config.yaml
num_hidden_layers: 10
num_attention_heads: 2
intermediate_size: 512
vocab_size: 8192
hidden_act: "squared_relu"
norm: "layernorm"
bias: "none"
parallel_block: false
init_std_up: 0.0506
learning_rate: 0.00364
max_grad_norm: 1.0
warmup_steps: 251
schedule: "wsd"
train_tokens: 153900000
max_steps: 5192
Each number is 500 + 40 x the weight over its row's rms, rounded and kept within 0 to 999. Layers, rows and columns count from 0. Numbers have three digits each. The size before them is the row's rms in percent of the matrix's.

# down: layer 4 MLP down (transposed), 512x128, rms 0.137, rows 411-463, columns 0-127
# up: layer 4 MLP up, 512x128, rms 0.16, rows 412-463, columns 0-127
down411 129:571531483440487490530496464497507480456520471483502533513511448490540423412532525579528460418497480540473523499562471449463504507550461478548471467568493495508441461516542513428453520498535495527495542479527481487512428438497499463512535462494533503535492552492582467558514455536524504533516534481488560550496501529528537495508545479613532503477486507529492479489416348523501442524586
up412 045:493564515564489541422556466501517433473412472516459500491464510440512466513469467531468514504519521487490475448483466474531556512488499566522467530493494579471541468462493549435500491482497428438548466575502493429545450526558500543502539539507573538478416522483510490572543549535493506505508523549443471555462524452473566553508454441503478484417545578530500484507551505471476526581545
down412 029:563495529480498574469509442491538509539548479491520618478453484451495517513426491472489504435405487438546475496460454484502418493448431496542531472519467543478508532543528572565513499433501570503416463502503452569559536519524480546521505507535451493468478490502541545537515471510469551526527504572556491441470459500436536472565515489472499582471518532479504456481531504513489450547564
up413 123:532539483575516522530445445473452521575404562506447488468543394490539536493496407551542478560514512469519610482539489480498561573522497494476547529493452499507484526478482592476478478515511446456486512493467505506525441467475494445540484470545548526570523510490526519483390521501475471456485486511556501559463478542525503499506522492467526515549546539565455477515436488510488450484426
down413 135:525547434463412491483514545546502498486506463505499518548443448485546546536503434504504437503420489479478489481461585498518516480513422430509440464563423538514459530538430533497539469448437525489428531472510550536517484476548490544540463541469498600511406499465491494419411527536534517491577470494511475437474500579498534517524495516537503503565474528491548518543479510485496517499486
up414 118:505547497574474491481532520431470500505510506484512537510431500429510470563397536503510489440601487555474529532526397422499469531497529474474453482493495478532547450534525457437503499535430442533469523558473558593541527493553485538440466443507475525554515455455524583489515549466560488569519485485479488565458532500525527489478513494444488548481486476457503512438503449481523561525509
down414 133:531511519475434511455504483472423489475552430474476472549521453462527511549518541498485586548483549536464463590494490415523518503519560466496496540458478528495491541535444455495535466513493517536502531439578496560462450510407489508501545412507433492468580506527580469564526503500491500471431424513465621521520457520484483471527489459566482520482507454505508546495484529505479562514488
up415 050:473484575545531596487459518464496438449448455507487505466517513478486564538455480493487447519595577527531475466511481464513553530404523515549451477467495526443518471469494579460483492491544421465517455504526486531510521562457535535538534508521519423471450510430465500505480523548460538565509592590532539534445498518487544537564542512505484486510527559477500451509512562519475552544483
down415 043:464516492508545548533552480531475499515533476446409452475468496491469498494479509493489534536485518548458538437467550525506487522443440586428479456540508500567536488421522492471539456478452552550542455482506494606525516511458508511480537496535513481451565524528540485504523485476544480396492385525503561479463515450485582441472516518513441435497506489537492492426494565468527565534541
up416 130:491497520511487563490541472533530518510509464475416502470548397504479601487497454478465494499536468476507549488488474443514458480510526515526491479454502539511522476449509516590557507465469495415463519506543513549442522456567466462504500473484484487508502506474563467505487493652462499500612533550546478525560469428550562461531455548462456545486530512458583451537517507526480501514472
down416 144:463577572513495520443507599459504450484383593504527477471422555569483420556532503477578463523547524539439554539474554481465449524434507492533486552518499498458467537486458504514498577527528537514520508530506508430535501536503490478476533443557478490563505516525433514489467500529528479481468485540466493501515419504504529442483419552488487521467418482482482473505533514474538509542514
up417 133:493443528492528541490546453458506353486461534569556541455434504452518470509529508456506447505554545480505541465500513468475495521473473569522523469466589537485499488473549543474475496473515477531518483569449468486493530490462542464465535445483555503436504579457537520496534540526509540538499547601474555485457427484465519475556519524516488515456507514525475501552469468587449545593486
down417 130:494537417499496458526490532481472477449622545498581511505448503515545522512511535461517543500503521476481492489555506442516500536505442522466500504494563456534453463509480567463494504565470583597449521461463544561504510428547509485434548557420490543534508495470502486475531533475477459518477469532503487436486383514571513484530556512519433440485472551533494534519460485426524525460503
up418 044:495554551479540546476461568467518511504484481497440483457477431476478535475521425471506466475466577487489461490542460416572479429472526573511483534412518485407562533470581490529498486533500445449491501523517404437523498504501549479468473497442505468469486553435471504552569469521435515557486523511500478553541536454467529509485483497536476541507549530466480419473455487573534478520541
down418 037:485443516446462482472572472502609497594525471428451490557527545477511538527484534485510512520488497473469483550564462496531479499472543522561454500524501523545427431518521488477517464407559533545424548434577492517511466523496501528512474503488439446453475488552531494530506443478479479539510530441510487449514461462483573464560482486556424470456472503517490562510554476398515514524524
up419 114:470550572472489514449461508456502433529484494521446508504492527551489543499539517504435515540513477516459503453490422477531472377494424505496548468509547513531486590461521468453433481559479502484530524539480465469553560465490485496420476543431532524491469520527488461534500503485528509542569505456417506502439486438476530485461479542496446549530563571485541492586452463521559542574474
down419 121:451514481480465532499502531512448547514558543437534464506515541505478449521534559547493562550492446460504525507538441514487505533491533491453559517501502533515474522551456453503479465576411474586534452486496473533495491482432521533468492524533493517519382480471492438488386515525541508375422493501444480478560522584443487498494506551521477531465463508480474534553514477504536545558477
up420 114:535513493570522464487489477438456522519451498554493515469556507487467470561518465465476456490531505468465501462505464498527490397516508521481528523525572511536517493499491614465466438473510408409463572497462516424636483504464458437496452485531537503555505507492513527482514511524559416507520561454507504576532560514514516510482510548467566462508497533476517508497477563460520439489438
down420 128:421548499537483466444554560576461438411501463537528509475492539505596501502600484543478570496486501478546435459488508484546508536490466527484449521499476525522501498533452514536510495543491503526464431503515498506455496549409379516507547540459495544509489497488573508479441421543526478524525471511497509457493551513478459531566539442520470551499500474528451578491539498428444523459499
up421 049:479526498494584547459497482438560410538448507513499475500429488489491562567493492492519438477510564486545477506479482450536475545484444503541465528469493491506491444483470481519489530514570455487513492506488482455535400531477584540462472439534595500540427540499524534542440512566475541572558514540477488544486520495445525476572484439465487527517513581535490461497489536518465568580458
down421 028:556513429570488519510473452535500501505476543541545527489526464498537477508554406452576458501505519480454514480513575575518476461516436541426536541485571492513502444464492485460406481494487538528474501447500565498550542476566550492463494485476516428539534516502473500449507562517549448468456530486485470448529453537584499542439456461438522505491426451453548551463571526496468501508487
up422 118:476532514545520482517507497485482503469512490483521472503388424445500485547446481490527499427558550515484529527554464453504491535541473535553442503521575478452589443483509494412505480469567456467441552503496496441528467465578508461536485481494537541470530534457531509488544524512532471513489582503494413526574489494538516506553506570487455502478580578438439503464476485456536426466493
down422 128:460500461472513531469504541566508508467558436528462489510486492409518534514573455528511498507562469539486499546468583505511563526495523475459472491470431544412519429506444455502508470459582496448498444504397487526483561484508501433512411506549449479511540467422485485520531471520587496483467527496478483447573471461503521534501563511506479534511609543501545549496509545514506452509508
up423 118:456541554543514595399496512512483422481489501555497471480462445475493526518478470513481486496469512476515535497477477504499461536497531479537544508528503472463533536403549508469522538482469488506469518543499457466525469448513421462469523579468580564436523452357525476483461440471553525549485561485540438476543488462528480459551501591505490544487528509516528479530510562558485532555524
down423 123:467477529603536523507484565478484528558582516519503479537455486474439439497557517448523522568486455555564553456504498578449455476546451515499494488549513500528521472483466498484446519496410573513451493513465578542468525510406523502456523530506528531474446528599469477481487564457549475472499441455486545359491530504515500498475509494469486455484478458516491533492522505500443495516531
up424 114:503515478526515529473475538443509492581465488525448553460523413516479522493399484526506470461510486541466565506532442486516557536543550486523536516550479464496590504473536536483507502489510425434422491537496531480574495509586507499434461543546436553506460542467482560519463521516527546487512509504523458563570486483495495445491414496477504560494473508443444513517431502441483433540421
down424 131:577499439516491542472505489520481490517459443485534531476487526464492509509487405511526545461439487471518511517554518458561506509548387467493534451487530488494477573533378566551529518482369506561475472489536538577479523466555525468489582436571493498535490521488484545506490481489530473529470450540552505490481476461552521556485474535477448489555471521513509527497520502510424431452505
up425 126:481444513483465541430505431534520476522443471515502465567514454490489492611461502464552481519505516508510513514488473469466465439499503519469454502556537540529519542515502526457540482516503506452486601487460457409544521505498481484527529594459506467484496548519518439558552527481503457546465562497568445486508422469500574511532460581473497538433550563476569467500422550521491570489531
down425 129:470476509487568528543509562468429513485500531541460479468528575484449461485502513497467521509424476517490502512566467487494505498549498510545480487505508523497544529503445500529505452463530611543481442528463535427450569564428528455504557532461453532459524448463525502525490453557491527632533555468487488431464498457557565449534550508500427525470439450472440530455460512522500516510529
up426 098:471530516524497478452516480524498451510506469493483457494501460572581553498542498518489460493549530507498516413543489510555548501458423527504476511524532456415474439481578531499417558458471503436471492495569491549476431567576521485448508468495568523398484568497474501474511457483476489465549535563472518511473506491444476447560499558481465548558498502485504522482548531541398532523551
down426 088:507482465497541491433435536540524509558396548534461491487527525488483501560566458502490426537544512479462554463486484571515510454447479527556532518422565482497464556554540528534460446506494484503508567472499481576521534409487534471585467450503587549511481434530495528548500481529495508463481492609479506438483464482485569474456453456517488493541521497486511468464527475446442515467483
up427 045:505501514478567527491528473445560383535386499511531520482513454496544525482467441435470425525529520456533513433519478398507544477435463562560472526493484506425503522473495513495506500510518431501532496551545446506520504469510546464425558523459551459501497528507496497486504523519551523546518492585495507612462467504457504514477468495494524540443495490543552471553479555568472505449451
down427 033:444468503496523447530486545530460473500502531509536452460566528488473494597534540509493511492477416548505488529500488509441419466547500434496497480529450483452495501561505532574551524512465650454504506520472465532525619536506483485492546476494461527470508471527480485573558548475473445556536518480494489405512510501490500476519517558503515513404487489508483468462434449547497455465561
up428 124:528553561494491476473404489484496469563482518538449568485522489506572518522462470494514491475502478453486458487512488500539590489447472482474500472517453489498497507439525570548559449436518492501488525499505480447562513489570507439501477475559569580482421428478463525611508557520530529546528482517437426531546505509446503459518452482520511503466487554466429500479511550430511551580466
down428 123:509515510490460549531449428509511472499560578447511489549511499513437427447573488492480479479464480513565447527455505579416448526484479521507515488542514487490501450574489469568452588550484587521511508525548517548502530515508536558491492452447491524497536573499511517435471497451427536452509460479480508428500556551518440499473502493474500469446521506420559496499569499499467430506569
up429 123:480565569558525496513538473412479479431523518488477486424416451502565521517529479514502513487550561526491479377555435458577515485483530505559539568500498475448502470521493505480511523490482493504571464461480467488543449537560564462494493489517534471390501519490564499527596537541476500504512489520424575507497548479441475555494465439469448520473498539520455494475500443496505488499511
down429 131:510471502416494574563466510478524498488527455495481512521455458483554490508430534464493483456382521463536560438463468507452464524532518502496553441483593470554513530559506523481516481473520534474547424493536545508528519437475517530427544491437425503506560549486494452497430478549454522479540494450535565439465475542500537527473487537531453509469520488567481500583459484480561558536497
up430 047:526512533482550527394528444499508480530388471538487476477498503505471481540450498453474481526529580534500512480540479451523505413464452498475550462482537524529536530478482539464458437482521426437513518552514449489508515592546570583516479473517557471445499546481525541534538526548484499504542570520534462592496504437469562511545474511488494528472563534482553444493492476586455534511488
down430 030:519560446496422469515521488524501522507552513448540513505575521471500509473485465501439504447460479453455510526471596538528503455535441447460507426508495428509493466458477478602514474511485504509538506532549629535435574495472456501528517434502507458501587528445522481466421494479489497458459468526526450520458480547555521503507541473544508542518442489498526571445539485470474474558556
up431 134:544566483549482526528531499549491474483508425543555555389489493509462569580478511460498520528572490519520560476474460449503493432530500519510485453520499514482508470458591511502449450523464437457504507498504360517516478479529540487511460421426555533566473546506543505561499496508514484542514498488494512551438418490521501539480560476471511549459490508424535523456459506519491449552478
down431 141:525515565502561437489571510496567581538561456497530452435498501471476434458500483438414433437488538441501479562489498572492503497506566508464459494560523444517483501509494497489508498481514489459505469541447467575495450475529591444457466476526497543536476517552460534511488487477468516532546438547462538528486437502506495554505507509632465527522480415470485508473562518485540528471506
up432 114:541492521566522488489488463418559461589459536566464491522520527425467478540508481379525503513532505511485471459540504512478492403505520532522462497494598525566489449523556526550453481459550404478452494520480498497493455541495533532509562454477523445447482498545465488498562418540474508483490510459492479555557486496408489545491490549518511576419478471476534505503472533500466471532491
down432 121:507543477491460534508548473492454525523535503459480522514457482544539489531498567477507553509474384571529543494462516561457525498501450485522451471494522445513546530417422533349528498490435455454557475507489528461537583498478549525486503510472503473505516499485495500466476542501470558452534471538440463523495587496480449520535461521584464472486506470587493501598508508480529455509478
up433 067:452517515487501482543513412519574528500463463483506474500476525459475472539488429430557457516456496454517509455511462500500514470471477550582519461385538494471506431468574581491489538509484451459551456518534411579480445570441489475456485500493527557523533466505515447528554551560533489491488532483447507528522438437480576503488525565486472460511555564493490502578466504472523486508496
down433 061:470542505474456563530492503528464436397438468519501509518504539536501460409480510446484514448390544546518489553488439477500517532516474482506518583485454484553531498437504431444530492519449510483541457560475558509583521550533533545468517506555493501474479478462464512542526552494514478485509513571510534488529590485436482487507523513528509496497503522542411488492438608523564471483448
up434 117:496517573465472535470517492466561453516475438491529478531521499507530531531463492514533463489441497527432522534572509487469588466489467555494497506511527500431582478477544555499557432507598471506467511512549486499505485561520573570518532557546476488431523497525510456494504445493479448514553479480494454520488595421406527492468500447536515472472531520458550446513555460494470583551560
down434 128:491495533507524530575535483548538483541495455479494442500555508540504466498469490581419431593501489486431430480525530439476555484475454423477481449517483438498495504481469493527539505535539490534530584485517455480487587524527485511465503473544552517482556488440487464510519485520482420482529454462564582552460567461557540444477492485442524456488471522473473496530539472449602544523485
up435 104:431490528468555504463508525464510536575504453532508483456533492545477518535527490521441511488587477427544493430589467453491549531532520488525457499395511519489577446428553460494444499523450478520432530471481520533520522513457489551456468501456514563445483428483445467527552451447537500518536484504527490532551527418437474542471493456522416505489510512479502498473485471465405511536548
down435 111:487526513497524503471551473441472473530515569550539553534503484415474490524511487490518526530533512491457592509557440508507441500484519475533508427532489521445477458566449515559451481498526551550527514515539457514453493519466542503539530525517487480524544521529507367491471482458469561455437433492475507423465488576566425516494567455544496495505471531498431447546515573499445528429530
up436 040:469477488486516526490534529455527449500502449501526532544512519516555509566547442462496460476517495514502544479463392440538539496442478568472532500509554471444547502483478539450464533569551386460505455515502403530483428551504490505462514519458571504470510573468519519529512515543419526526542584518422508545507421493485552549550482512492444482500523517448501473455473508496426529526464
down436 022:559529548459561587508537547464567574469522440558511532496417512524482448560410585590468570494446529478531472459513485442483473479451454497432465448478498517488503507504449503499499514470515546496478500542493556531448510498500503570487521481504497493563520447491514508574539500493551564551513423478502457500490501436515520503467504439521504475435449465471516497470471462499506508605547
up437 043:521435503562505530465503469500450450475480481552462549463471483554470528527509500511462435492486532527514437496579465408520467472507518503584535480469457523489545462466562481416556532472504443480512564528477502489524481508505582516498506571495570537495422547446474552490506495493497522543563517562445517603552508445445516446533488457554464508457577546501520498465514541545523502565534
down437 031:459492476572517457501436558485473488487560484538504486506509515474582446441479486483530531484459431472483435509480567583515493549546461554450524498446563441521533494441509465503494489486429584552487431539474507589412473511452493529491545519475507458480570471449499441529483457537503533567506426486576511454561500522531454543474534544570492522529488526470481532486551521466469492516482
up438 130:520500498495521509566588518516566530538489478477453485487498458521509511491426516486509523561485510518540485495542417427542485508467477529483471498510506529443476421438498494511543472470497444505462574514570522442487488468486421416526508529438491589555486467474553451517505515526532483510456494506508456551552447461458496505542538555485499526544580635463522510474500496487406454466447
down438 130:554527445526484514533573551494525462493537501504521493556524501522562508451526505548471551415489470476530464501504534495521472513523405468455503472546477493513529515519464500469518564505472493572468471512505525499471553485424429461545454493487495501430545458531503520419479457407570532418521475486477532508489447505471457512479623468541567468452564447512503484583477424510518498507563
up439 104:540542513517468545485428519532469515524490453531503513438452504473517527465486505533463524487573470488574521478581542471515566519437514532512469460487416452411478491454436588454479487486563471480562479517446497489511427533480523495507525550469618511496528555499550493491497524502460530552570507570540553499440543569489448524509491416525515474451447491540460505455530505503459537513460
down439 093:516445491479485515465491518501503495531526464470533477557468527533435456460503485547619473467492539493547538489469525465541491506506542547574404441470490483539519514465489452508513460488449447479522463527515502526438467438531451530556469524566505462493505505481447455489526471552529542538510483415491455507509553463508517480522440471533501555476605523588489512562467603537511400521541
up440 109:612516504496483504521469464541497466486382497589492527497513469547574447520555439506546427533530476482543438451505502490492575506467409497444525456478505466507458530412495512466473439522506414484483494493443517476477518490525488474486479491484531498599464514469516488546485536477501504486461495473491496553506451484597556560457533542524522506443491504462566510534527483572523469572479
down440 120:517471532428442540588471537493485466443545485513535493485428579469437504514468562517567490519475518566466550433438525559520454526504589464531477432499484496562506496519496499527518474465500581510490377514531468480467462494532516505466573505478457484525508474526465501454496494547483515506476437459482469384506497517482506462550443545525540486450493464508540567578476531535531495527506
up441 042:511471530483578483456511522492508420497400480540429485466489445460524450514498444458426522534496513508570505424461495453518528431466523540535540489520543563523475455520508535478488541562549433485522510524493451486567430495551551549501481527498571496506466499485472513543505511495498515573556550586499549562497532543436516507489487505475494456431601497525536490449434508528467481556455
down441 023:475518462460464513503569546460542516493507437455441533486542503504489477503458526594422570443491468466433532542499481474525449522553418506467519447566506516583468509494413487519480465455480536506525464462535551509450562455478477503525478507461532536557504475483581481588494437498592502515461434450445540482547480486577540505518513509531536492464475521507507496433478506440534550471499
up442 047:460477552519509503515464507503501435545430530523496481503490534465473477471427491433561494576574506478481466422467472456514591530474458555481468516454563508440496504471510512484463495523463434461495504564511487481544397470571487486434496504559514540451406463490511446512528533535462494569571528520491471558465520495473552545500472480508481484477524554529532434465457556575437541487471
down442 035:501497504480548524501526549489510529590570509509543486458524523473484507513476519474472511444415463543517476410461412470499473434446556440536494588449493488536510517588492583501561538485477537554495526469485472531472465535567469458460536495491453496501470475597492515531491462488505497460502550439516527455577471464504505496513455593497433497494419522499426502557458536459493469488526
up443 119:577463524574534557530474476450497427473484527537549538463466477518553510530486483453474462443494523450441492486519522480455498513518467531507396462521492561457539489518521609486390506459487457522514497509547473508560505498452550586508546470521529416433515546452515541504532491498473517503514470587416550530458479466457488494505518469564557443503516486482522499488530529560445550474517
down443 122:516503414546486460440550499534485440483495579476554507525466490472500468441470488568530545519536481498487482545512593556506509498537498491490483470517500521507416529614502424523605563482459451608477500505513539512504499492502467470492482512402496484513495516525535500476490500515511442536512449431529483505510494592529521526542506494485427466450555453413519495443518493488541512421490
up444 132:437497510590506526436459520469510469519460479568508506372456479428474490507441513429543464476484510524447460542481490494499452505502461555515491487522582507443539546456510483521522487459524518414480507560493508507549513492557490556444465496585476467546513509431484478441506475533550539528513562503489471518510512412531577511527474564500505527436481514460571527461544495544463476572538
down444 132:491503419530576438594490601525478506496509475421431506492423518514454494501543538519519553480564477441471541526523506568418536514479506471490523528552497505516438449516521544470480532490492459532486476533483520492448514549503510591517542542472452518581550493505492529439477464492439572502441496490466528433485550522531450499444483451514496504475487529576542508543439465453539445471485
up445 110:508489440530489509514506498561440496402492533486551470415476451469495537550513490505453449492533511521527476541551537482471578547493481499487500541512418478400565506436578506534512555539465443467523457553479516499547483436496553482535472468511425546517464511526532458450451518536514472476491503619502514606531504496479510457482514444499525491588532479470486505509547530553522447465490
down445 132:459442474511477467540574467555555579480579480523467492464497480417530485488435508570487537454483465442437431465552526520538425572577474550467480515516489542514447433463447488514529482460522497548479497533500529484553583502533444507560573469511538546434513477515492540483462535471568507491513455496440537469523519532530458454487463546512490500524442438474547488544574488499472515495499
up446 080:441490547524495491492578439527550417496476468575486557505501516473507466545436490401418470529553480472526498490540511458522489481469486564479519480526499475448510505438512523529412500487568516397471483590493449462487435541448488511433502518415546558523538529531520471513518550514469481517485494510524563525476431530448533517551492536433536476462519481471511518504461564452454504523546
down446 062:503548547485578528422498573473491561508470533529548469563547427569438549542540433579494468393467464493523528523485518525468465453457480569516504483500521512593509534456468520531505516530524485511499495525513531471506536539516521475457516533498555478505524454424491493520431456505503528562532502454489419532513571441519516474462530502536475577577459467490454530433481474499507448514451
up447 040:517499597550533554498529465492546465544476482567471498510495484438505501478529446452504507495539477527450546470533416447549550577419491500527463507517527477465505482498484577493461440516582474470482533528474440469537453513457488529537549472493517516506481511436487470484567529583486552467539551564459435608434545517470542558518441483486521528506556524472457514497449497563475526548519
down447 031:470503559462416540450518501510467467526604417431504443520481535483466570471509571552472533496431444544539444544487505497524418441508561465543477494528445486488498500479530458533519553448490531472484489440566517487510496523544460539456532555447510529476447478439468461566465455523551490520511501479577482491587487469535523485551446553498488449469495475544539503553543508551536521485471
up448 037:444501568549518539458472466533494415536469469550506497491522475534470473499507485464529414499569579440481466493440458409498486533480497512547531541489497556454449471486515535436464490473466497484484478556557446511522434598476546526479545505567552485503441479468514425549499498466531547554518539502497439565516490492470521518484424511516435557466515541470518424494524481575452466513453
down448 032:470441543513541519535475533486494456558597454394491446471495511499522537417479558579497499531434469490503431569516453425493438508469521523511504467563517557540496499509561506520503506429503510495485505456547585468473529535500486569458499473524449496442500506484473539563487412507560469487556444482511500505595503445525491509514490548544526516498502434520553554503555512473448534506472
up449 133:480527508504547524465529484471539441571492506569523568533478502461454484536530484462487455542571521582488562488525503484492541518495503544456515554488474549459533519503519464443540488494546476512601485533496526429515456471595502497529499500447537445483472578422469468501540473606494513484495475473454412567538470542468524487534495478483506569417449475485537466491553468470403495505491
down449 133:467528410487528498488508570527535471439600487553511449545503551554552514520519473492561552489485511509524505517498665570487442478498483503430498439550395524524469516570468507490507527477524569550507455516514550506418494506453476497448555518438456497461558470515468498482512478462479444510499509436510469453455475555502493469509488528454496415477512475494524511539523502508485507464511
up450 117:494454443577499469518481463542524532522469504517467491505494441493513524495466498522531467491548574482538436510462529503460582531506518582479496523459553466478504482483484516476530513443565349502483456500496551477495508465509515519541453518505549479544484478519440479454448589484513538473452517516536519618542419589515511449496513519479439466509502523410528480520554484459474470548438
down450 136:525513567475471492455508512527567487473597426509484477502481525455504466556483533515453521492436424539556574440555479495513449512538515564494565504526549534528502488400432515475524509429492548453498484478482471475499476503524482537489560472529486511432581556482562503525518517476455542565526445475513524416498477398507439505431491518476548576504489523522556514475491565489494483459494
up451 045:478474558504504587459428410472486455568482477516572450490469475503516563582497495428491435468484468526518505503449439405589538501487519528519460476474548515453517490547536545452513492522491488497565490535461528460502450524515477445480488480467480490442521460457532467515537533529498484484579559465467444604506491442528544555548482449465478539509461546443511435480451495506472531534506
down451 039:427545560521468462533546483507514457497445508513483492504547511476494426467535453529487422423440544486484506507567527509477384572484458524416536533506541500492528511456529452505396549519473599480421534450564546499514572436536486554548586526504499492520503482486473546481480458485545513473435472529496535430505504485485539494515496490480505474418528520473514491483570493499494530522514
up452 048:489536602542610511427465485500503398514451539579467574428503459472497565557488487436495429493489471494520532442472507454508523443498508518492537538494511525515531519446514519475487447498549432427499463520437459467558461553543535541456505468468527437490505558515544496567518515526461543497511531559512475571518485501508559490528470509472443491486522585531543490506522516550490536492456
down452 034:488479488536513418553456479563512509434480503503484477474586473444508443503507505526474519463518522495483463540511498528436461488554483492458518563504485478509540467510507511519514453545465682437501501573462486488532626514529472524526540439523513519483551515560487521498508480472532484509462484496490521418537535506505456511481529497476493542447437476449543504400418500451482514535548
up453 055:472467526459531574444525512464549429525450459587508487436535466476505520540520459460547451541495559508527493429495452459554570466443464471544537556429516519432499473485551556503498486480490445463532491526485469450586475522526573507522517515468520519444511541464494479546571508556493509579550523533509495534461464483453513521497415556463513541461461549470534454515504544548510549572477
down453 050:510443474518518472480484572499528479415480532481522494569490566437511462494485526481394520436480524510496520494477508495418463421502475535487533519462533516473511548498443523487559529542516553524557487590446461475521570488418512498517552519557475497494559586503554443481508443448426449533507554491480509507456551520481546468487557544482499508534461475481491514430398492498491501551553
up454 040:442468512509581566480537546524562422491428474501492515512487525519501496541499465405484545565489561525519434435506460395509565542428498471467482540505529555420557466431476540487487507516550475494567506517465449502487463497521520525518503524521557503498484559519447481503478503475484492512489528579480499536511505436456539517484394461533415543467504511503475473481440573525482481532446
down454 023:473514529493492493441494571524541450503489426479495480475421473491407524520471469558476476498476550501433489468466576519497491394464541524528435493521566508559453515524493537543531542433531518532469559543536495489491468522504502528444489523491456434442468462458541505485481462454494481509475510453558510494519469508506636471527413562493470483484549558494571518552511524535461515455572
up455 041:464563507494561523498511435515533414544429549519451495522480464523562498530524453483464452547515464551522519526493472438583582486504480535467496543429480490544518499472568501505508464554570437416518492541522493505613471535528573554485463545532592503518527490468508513567503522562462521554540537542490443575464496513453504548474490445501468448487531506498535496510464535547514518499470
down455 027:512490387493425513543483518464440558527601485433530474530499540482434523494454491531524525495499476563490554523497531604504498526540467531481524488445528463503560472497438553546493497471459440499512466513451585546484510464478462509512481462519460503528505523539513498485420461498560448434459474481541523569550516518520490520480532542503536483556448464489448590517484506407458451554526
up456 115:515455516499466549472501518459523437514500478486494553551452481469476531518473498517543569443490465526524475485503505508520495474545477547591521519502544554469530480510516560474508450420557535531564472487475478439443366564467522550484522509510566474485515538434539457538487492544378498531457533538448512487510547492439468473557490430503452498463513495529529441548469488553416518530445
down456 116:507491524512545526478461476579476428562481457567462461481579437484519463442550444545497500458468542470461490509515493522535460573525563470435509494445533551532446579531564499553532398502443554486519560453547531534496501513483457445551478462433415462466505461520418464575556454502479502490559555485503509472512489507524523480501485504518486551473522560476533468474514505472526460475511
up457 127:551494545561590501481501435483540493508485447515445579584477522458560507481462476503440395445471612518487522464540523496517481523474497547470475486500527553521487459464458518457473423442497481535512568477536452458528490466537486514541470496467501442471502518476573538501540432538456485509509474547483496513502513480488538462498522447455469590525496536505484455450518511533469627499553
down457 125:503458493524504542582493555518524452440592506512542550572456471452498390437452529461486473442450466511505508509504535529499451479560521467482489507516363493453591524517478498475499516493540518522548484506552484477445477415486510509404559544501473455482562550527540424506486528511468503496515429497524496443523497501502525458522493448482490511557462475530553520507479484475526476568553
up458 166:545518506558503564439513484489594461519477500514446464451491454508498481466524480485525434442524479504482553499434509477531496488459511504504482502494450523512467511472458483521470533420510470493505549449532510523482509463535556545469526496450515433443405549522538536525508463532496578501522526592541576514504461472527632459585438547485460477521467508504569507485480499589516577517550
down458 156:533513469550523530464540407511495513534535523464515516480501464559421530537550483495496475463453485474497499498447535461406488546493547502510476550468520517482525519508405542582611570410584459487441477437519497451481484488455492458539457504541510529507444492490487456477525510548419538490540529528463492556612452502564526482494488564490467486462476467504515468455461503537501509551499
up459 052:472523597491569485525558555501534472457491479494486534482434507515492536546494490419483458516460554505478505445484491498509515457428506488496501503447526531499555492454550543467473503534478443458532524494535439495531481479531553563434596531503501515503455547443562575572553527529487521568564538524479557577499501439443592503559536480456469505549478552514518463522407526490496471498506
down459 042:476484462443507528505529504475565521459586492507517522589494577508416461503502549486524552487516511509468584524484480496365458512541512495515490533466486495477520527464509513539472472454540469439497535531469566472490530436421410542576521540547441544491528555540527475443588542510485505542517430532435497527473521448489502517445524497555477472502490497527465464533417504449484479515504
up460 102:498516508472447489512588547441460488432492545534482561499519411554519531456495489495574511532597547516430499468505463451489555559533448533476503528423570515526472505422509515391544502493518472528483505472451535433509544490490449505485500606484534531485453473402486487551465457464526523522481537503504491528485470401577497518484491471523516493476493478453435500471497506495466532519510
down460 107:530418553426483498520476536495495517536489511440489456554547505507572436547482517439512501481462483520506518515510565614514485443513499439532504529505468520419475493526522493556515551468518596536559507434499514541465480493427555525508585483455525467471497475522481504476596470503497435481415490531425502374464453536480476450525465517518516477488475491510530500539521509529473550481527
up461 044:498535543525522535507522491485555511490436530541467477467543441563539550554488447446446476565554520476527560484542435507556506556422532521501517492498507522478507458440515518478503477515452464477546457516466440440526402522548512479447504474473568490464453557419501545535488545544447588525504530579521492571488511496474547544529528548509516557493509565512519446519486451569454563521517
down461 033:473523490510516484482536570490457486444485500536521469546514533464479462518509532553419488506526483573503499482467480542426477486500535458457493582480479493468498532484393520466492544590473579473549442516428443452552499524459440491522543580516489535520481531521418461589528537495490518540558531492477506461518605468530477523477511485491460463517453512523477427539417568541526492464488
up462 125:529496480525519550523436477507445491509508503552456481462470442501544483518542492459552487528490514528541513516452471452547526457513497487538513462422472519546536477421523503547493481427535476470503491540491477501565462544544588554526485470548495566496471489475448440497429465575500618444528513574528515532485410492416521522506535553506556478455569493490562480555474526501433485570506
down462 128:553470438544539456517483432569452487515540543467450433499559517549591485433564531498427493518547499482472485497521528528479480406488481526493511486433539491533535433499505549529533504475487534530512497457466545536501505465525470533515501435507550499536490454540493496538449510565551479544509575454486512498539489561496522475479522500576526464500484420409525532435506508375488506444543
up463 124:458458502483519514476491536416478506492498547559468454468436548461516517528437457451490514607546504477523472512467497490598475493516446535531541517511529521460499531454475472459510538483543477484516477527498467474590431505521481500477487533415577527472377501470561499512497530546509507497580590488471482523523503502541488551542426484474471569568439520526483556461449507467461549517459
down463 123:519454479521470505475518487451560547472508555408512446567486515492514433551504484437438513470465396453471506564470521516440483497483448475447497492520553492481544469471530421553464494529441536501472511504507515521474620466485506554523490456458467564547550481490528488533469506505463487522484548525464564478579472550566598480493556488504480555519476456531500547459491437526528543559497